Part of a small language model's weights: 124M parameters, rotary positions.
Each number is 500 + 50 x the weight over its row's rms, rounded and kept within 0 to 999. Layers, rows and columns count from 0. Numbers have three digits each. The size before them is the row's rms in percent of the matrix's.

# layer 2 MLP down (transposed), 2368x896, rms 0.0306, rows 111-148, columns 224-279
105:507486499519521521478432478431484478437491510462431496529563483414495456455439454551528555464441548487502537462461514484535526542479454569481623558451411444495416326559
103:496456500509473594550534393488420495476542458538463539559499421463538556660589526461554558465600557401439521404463568503483554561559500421463437516509373441462493515491
099:515486496498459542487610498513519450463603531525473545439499545498475482455515522560410477559460418390558480449530497558457497495569574481489486534627425545451483503552
103:462494520535539555516426548565521373479482510467468481400428556527545550571437468480503518579588564537464381430636457571478531462515502474631431547464471481481499520475
101:498431518505478453502507450481491503468478492489529443511449570508456428520594468482482561451509455550429508571550586509512501479517506466478552555608488471468515403545
104:473469486471553428583560516586529558527392465480475514485508441447520489563578532469486474543531466492502446461483545489515498477432495457535518471444494620473516461438
103:414447587594561482384546422544476520536501510461508613471539469538455449474531429468490429447490484504438512464465492524475526467476569441503547585456554553423531501559
102:458452517503551517507570459548498546471534487554473597486460570570498512546550554459439461519498370493491490536606437520541531416571467509519450513549394493469561486488
103:565438564565552461452464535508547570457526519465493524475467537457463348551504479491509553561464471474457420513446597403557431517512450557517472492530507462470500555494
108:454542486459572503462454471459522466428494405415480482571433478472459486456497513393601525550486429525472487594498537436512494501514462461562564541499533351536545454512
097:581483547528468512516484429504452526485411459523496522596515508471430573419471504477552506448496506510533514531504532494464501505419430514539507566605528465503415461447
100:488473473579609432518505465547384497560491556543472487553527428546483500481552533475455456461499565600526513507561533544461524467455546459503549512488555467538541519477
100:400556526518540532519557470561468486600575597582423515458479535505504502474467491489433509481484482484457517416456476470540503579544446593494492568478578477468539467562
102:430568434587486538506581532572528551455491477573436570478543386456499569486523436492505512604452468539446498445439427541397439506474457485560476524467403571496522517582
098:475492529500528576548549510511512562545483487481543472446488529485533532505476490486411514542538490536483484508446522488445429498549489480485605521482459496489477441470
104:413509444523581487503456494422484528521440537618492515438530506454480430477502410521552546517477425493604527432501512484490507442426469457357456505427535493536459548580
098:483377441502511522539575576470544490481462433432430514379474495566500490512437518464440533469541579473516486478505531426546528544485445494499444417504537536457459483537
097:512508469524488452476483512438505572483410620461549554506494552459449479470496548516516556517522593507490508405521476509432533545456580465524507486574441529537471465445
096:477414496511464450537481554553535404554448450437479547564457547515474466565509558504459428526498540528483442488451532463528600504521500542523514573514632470506418482501
103:577474520509514480510517509389463438512507492503523524498465402569510443442583505520430440486475506468454540447427514557453522538513484516516507504546454464566466488584
101:522502590490426436541439477411509465545524501515452552583476536512575595476408635545527475584515469471463448475642568467497614536458480514514530510525486495540648433523
101:546556519482507500559616496429527436519434500510489507453533493455379571500398530608507505581515515550479492477526524473450522538426558436481441477511534449541425536520
101:514524547498539482519497477540535480534529495635513480530504526541461493451599452483473531577470501504505538458461433515461495539552439424464612498575415411506558541467
106:402516532495499450421479458486497549516473533546659552518600439539568564470353559549439545511461504514493544480587522543459470456535477508447585487483497582447513494490
101:495445538512554477399512451496409516510436441380437517533513517562525541523539533555409474537532510492470490479419413459447509473477419514453490487469524618511531471485
101:553573509534563561534515462470549499564440478491463481450522501526363510555523538497471484533494553410446453461480470508450569470489483515539410511493488371415398492473
104:524566516517504509478578411390576457459442512598484580438438469464525428361439466490413513552507480511542575480516417398526478473499523554447584562581509484443587565491
104:442586614537500556458447541479562486496506535494485429485500482475508499550420463451665439464475518539551461539542415512455554513580516443449469452490501550482593460547
101:535568546548510457561467497610463521552482504441481509440477517598524480487533612494431533537587534507550602346518549499569526405389447466574470523507516455511548455454
101:491623520498536554440549455529483582510541576547411542488444534532452515495566487516501367440492404624540525480511534544468513525541519545483501449504473534447460569582
102:525515450543569424530499362439405497419512463460551527448496586569556583512553454481548492528507475551433548504538515377503448409402467482432517493466440595604493536609
098:510484479488462530493488459520475516594411545472384464464440395524566463551480530474470542578491568478485499496437498461606480493433461461519560590483584505542442398538
107:558438598521484467481533496528456492525454478364606510484411567505454585557500565492503589419450576511558469519527579522604529531482507514531520566507497565558355528544
097:569538516517491566439481422548484453461511523511470541501451484414468414502536468513461488478534423527509576453637464469431520528442470494531479490405483540464500503532
098:624551418473557465553522483478532533516550560596595372663607514460545479484560446413527540480523485452529461454493503559525464461433491519525521547611486471484557468509
094:416552519478582516555398512509514445402547482566476498584488525554465524552475566537556451436504542487543451503433527560510484527466563564518408558436532506588492435476
104:511438443503571507513500529508473483451546504511404421496462571501480466496524421526451543499521496572527524603481508481588520443493531567418520524550467489487433525525
098:506512496557615467606535492561510561527507524493513473469448650480445491521436532586626503502552564533496434521487503458512512489392535439514584445489579496539577510493
# layer 2 MLP gate, 2368x896, rms 0.0312, rows 112-149, columns 224-279
103:393533536429449536542533534600437648502408452414451432479570530473500470568521563483489506478471431578483506488480519432525487410490465486520498551502404437525510557444
095:522579513454574472467524564509565505516540448531543586585493555526552502451593475527499569455477408466474571488434425496507448534473495513474517491456474505529474519395
111:499549510529579527525461452484405512479450491558491432468483494535512551424466504572484420516521473416429441533378555481527495569424571551451452467480470568527549627492
106:533468445501455420499536550489440550450518508514505535525510472511527508480486567595537552519390438512471459594568629615469485479502542435518525510616443489492452512500
108:329594559508601476494493586505509495569489470506460465518434490585466560435553590501525553449554460482473581526467490464525430518497484537507437535472434528560494357493
107:528481550506469491423403455514558561523572435508502543469498559518519476476462509511514477529516445506413645449440495495554532423473551466457423460433483570401517540583
099:479465477475570599441519607519503527398589481517415526518506478525517472508596527538452533548491501456480581420465493528454463537483606445544493550514561514427473495572
121:499483453474655456512451569513443552522530463440594476486514575445492555504515487545577551570557446465486482560459522495524549529540558556500459563471499515578451551474
113:506464482518512433467557440474498495364549492449563478501478492536417554494462569524498473445488609529533436518529543530542503455496461516450538522574462518549513470495
095:493509457549528511573432489602639557552465552525416553460510415455504460534462440516449494528553542558501593528536549471522455490414461485490526500475454521586415539415
105:426592487499439528498472464482485560529450463522541425488499520509503476503557523460532501578460396516400448399501514534531368459543478456548490642520469481485404458532
101:556513463482545392470495514485488518438550403500464553400446525419555538427402508597587502475520569446511491518506544460514458445496552537483519514518473466505471513378
100:501520515467442510536584425521378517492461501444540421505569475447466479565527461468441561466591561507444441559534468485362454573558464533502555407524574508520461513472
094:477488553467473503507526522525510506551459538522442444522423539472507561512501595488535603527471461543577546476485486474480479470470500424530480506450545488492450477555
098:601556544405594455479562564541602517439509502543517485592535558562511506585460494539533515458476532568551513499567510525539559517571628635584529399478527470482495535572
095:453525525545483493490468540500495540473474405451504501502524507460532527568504536394517480485514445441451487521590526477485472480516470480459492464478538497574422455529
103:475414550531473571446501424528552415536497505470552553538505491492537532467542553538479570520558464365488401513486482417564526465455527577590519533468520525533473485561
094:472558569512580609462467496579524398474533521507492515500486536496439557495508514554471534424527582535486459545553617457546542475503516587562482489482421498466414531449
108:404576454493549440559540437430440526530471614447527388485474506542530477516475376530527527517510513503482465516485551540430554460452549484503657501417557578454518407484
098:512540500472384566415424513502500438576518568421462543503584560469507521422428645448433463470526451576508519568401524501511555417516426438539489514487451464580447490527
098:496521560523506525447432532523488515516556494433524465524581497519498398440543455393488532531501568558449475505502613514375394480603546477585518553482562532460519464416
098:486492500447499560448433450417562384488540541566555529469565500578448531511494487577499484525508507477517431487530472438348473450489494539439470572453493576507504511574
110:500512536452435537503440452468501515492534489439451428443538611429509484527600403479520510423553478522552510561491468489460380511548467670505411565504576454503460481462
104:391518439559573424456558517615488559514499552549503451597439438513526519419465507509487542489526519428512413509452424483433550400458372461463510484433526519580505547491
098:469523507528498569514512465504408449541397431447440531534463519514500420518574511478461533441525518514468589407522375472512442583370510496529542487446559495490512428498
115:573429414473414481493562357403504527476585535486569527574542445495553499390495505485403501426488572528477499512458525456455531486497531355418504483573492511486537511541
100:469531474496456484521417511566557505526481574411414583446622445503465519548524473542438493513474442487524423454533609529591474465527506498423503512516428472494535390531
099:464476451517585532501505555512496513616542448484427498543536564529552531566542533558472434512456544439521508521428556487519538522594549452530482510538602456520477509522
090:534508414513412508469498378464519581457564506507534511561495477464546538536498482469494504580557535487543496482540401521476499524482557461504504423487546441571482477503
104:493447473552457488550592536471488556542577474429504434524557514506492539498501520500509532457483539526561437498475506515474408416525549536530554554523505477489397416449
095:454500514569539560452399539530541508541431480424425511536574498489470427456457448576581548598491500435480481475467551473510497507464405535573482515527441486518381486513
103:390594556528504537471517528476494541504480434480516518462497545506438555490425554529617503504413522516522493476424551463594490544539456507449447487534499565508495471551
099:493427477523460466496638530565440448509556454470462528522456558551506514479412447539485516573464557494378452517474462548564563473502461495526512622510529437561465536527
096:512554516461417494488545480516519428549592364464551598438477469450483488507632546569530508546512570511536554467496558519463503506490517569569497479438523467517487604481
097:437454490457432550543473472573510513471502415577552588520490561500521481497450458470470530525481446511496460524495487566609490473454536565536542526394488531524451463578
103:500518525507603464472523466507625448571482568427454537492551536528574503611431545456542439542486472537475493474576523424557505509548514467406461507467580493539454529548
095:522512493455461577444560582403482480639412433563526566450579539579408476479437464469476607458472489507513538513489504549457443456484542447432434494469412555568497493578
093:502580512464530429565517456491555446496550552499505466561518518547471559530518560508487410418515565418488500517538414434455617433552485474498508512477446532587523443538
# layer 2 MLP up, 2368x896, rms 0.0314, rows 112-149, columns 224-279
107:577487515573523431516411543517587476475474556473538530488505505577575524522503482497499531521441613527459525576511475593530546509553562453531510538544502459465458468563
094:488522560511411550585436455475443525501465491556436443362545464522475404484446551499558467549480535554518433506540626595493579440596549503471529486586507454487568521583
100:486411508482529420560549608493509452564477526462428472520470479449606491438545457598431561550616564607515538512527469504440521399505523481512500535478494449507565518431
098:499492460463497526510503520549555532497552472569542460520474456469459530538493420522549429479525558507575511478426454475610602522463436483505486512444472603554513569487
109:439465547516492521483589459570455508470445441473435562567474502492479450558534503451510549549499532494416558507519497560557467490577491440542464473461510559543531376529
099:555591515502591479460505618573561542481538479490522541434522551520434525479482470446433510467584475492494567534368492516588525538554488508416457389532438486497523461552
101:519563488437469512508512500425422450583508439429513537494450495477511536407421549481463470483520437490568457542591515494498461447451422525393510518452555495497510564553
109:514442611437625539468437551420493527496496549526501411400442513453434460500547500493494525501519428458560474485492599488442474509430645589444484522548508535465493549464
108:497564467543487485503402530566525470607416494576478560493495476509505457548513484524577502612552379482499470446487500451539417507480471530473428501473453515452475506419
098:476547457518505467591453489592534511524460504526471500529486451524520487580492476458487498529529552507434538483435548468439433597456470472521487549466411487546431506382
098:539513552555493467434465612516442542480432449502575391498418548513502446393549451520564444541454408472464446487518490557482513487498536561575512590476410456459451499581
098:429493451596542500567582452562528549565472497482555527488398577488455509496468459482429533462512588502490490505391631542489555532528569521536533556465474470503553452537
104:640432515600460575491456499494412541495469575603458459498463521442452582435527497511482524555487564461466467423473530501452463541446498522547403463439508562511512470514
104:524447520562497488592402411501477540527527485465523470438570483442460520508476536545533490546478397543376405528477495509516474479449543448534545458488398498428567563371
103:487464537627426514504454520528488512482551476620462465474475472438492580422554550579494560485510477495537621511429483461539551528477406490441549522416468582608533489391
097:462542471527467477475432540544487544495542376411530545466524534437538562495467526420531482512510366498489485580614551451493432523551521513470549421476555540531417469518
102:499480503529461513510559520497523604552560572428548509484522464506452467487511537493517508532452556543463476478421457500476521544485442551416423411595560497490502523510
091:530458456552451455504615511439465539519495522501552442502529512499549427514531406413515465483503466533461481525415477497458552484581456502470484460536580485545604528567
114:542551554555535512440520485539514508496507371521462486470489504457505471437519594533527541496475478399525476501531495422523418536453455569497494491519445442448575544568
099:522515570522479462504554425478460545458601491519490609529458558439547513486514579567431439497659537442504472497384493541487432407584425551574553578459478463500521504505
103:451548571569534534436467442464519508516510547419464568512558550536490473581597491424461447543489507530569462551506553521451378440542486480598562496441547508532474527432
099:496481494529585479519504523526423547482460524369527492527483534469487480507545541501482461490504431531430575493483487515583531570516468487513512493516485406571548514460
112:508462468499555507485493494514515445413547560634589604551418451539520599457494604505564549532494511473459468440423544521517571486402474401437533451532490532550490536481
103:410554438527516586483562500575553455441469463465505536647505475579507579471547565556511556477503518434518451540534456448509544484421443469519484487480542500534534577498
097:482557553542554409542464554487526540546594557527522471509503440536499537497483482458481444523471502512457460521497485477489524554547510429536540490491445497498471585507
107:469450456543518491528541479478447444466558556546526549516532444467465463484574414533445559467518490504482497521465568386488448446489548490499454498521530478510517522509
105:554608470439516495503407457498517489553454551529488463494638559509480557464529505510512444634548449565523515449418517490570564573520411494647467397512472518567455496464
098:525526563566476466483496497571443474548577490476442421349585518485531434496453578433440554491479497480579512489564596513471494454575522461479387459487516478462496403556
100:509442497439540565459467535486457464473490582478521523462436492498532462509464556490500462460425464469503499488494551442468529445495426456499488484485468532524594568481
100:514504549592598464517560514519527517506445449528515599555509541520565539441468478559517518440504555522508533534524387445545397489486587590532510557493437510577526437460
097:527536561487512471456526468529515483520531441554547546557479566488494586473516538369445463489453545573522465501498423427406506580507546463507550438511446548538563520547
109:460436565533473503467527471550512584432481453512583499436453446473423585482481527543528428406464476480538409558402518558637598579447416531587560567498553480502541489589
097:424543579498461438494416526438566539410409391381552513505533507379510453462557507476662485505482536523551517442489488545458450450555517504442449523473584603507402482502
099:544520477474503501424519452501498447523515398483531519482456486506563475498548563580452617510579455540417560471500502499473531505435578493598523499490533435543525557515
094:557509528565468472424505508408446502544498562398502435424493404511504499535534481512485463465560565475448449570497487439491530491476469457437471464534476481416536541447
109:493517500424463412583498525484396454504588496485471462553489502509548619561527576499506491495519553544515584604470490460443464555434471457553499582560590517517505554514
097:516521475575532389568486403564497529384505581548463383516445516376596588511542470636474486533479558502568453500502506442526432552430444498542582523506583470510521578410
101:470434496445440432522521511493543570521497439494600503505501528552498474572523489558512488467526457478514534502493463423438607464451511440573508547533502473536517365536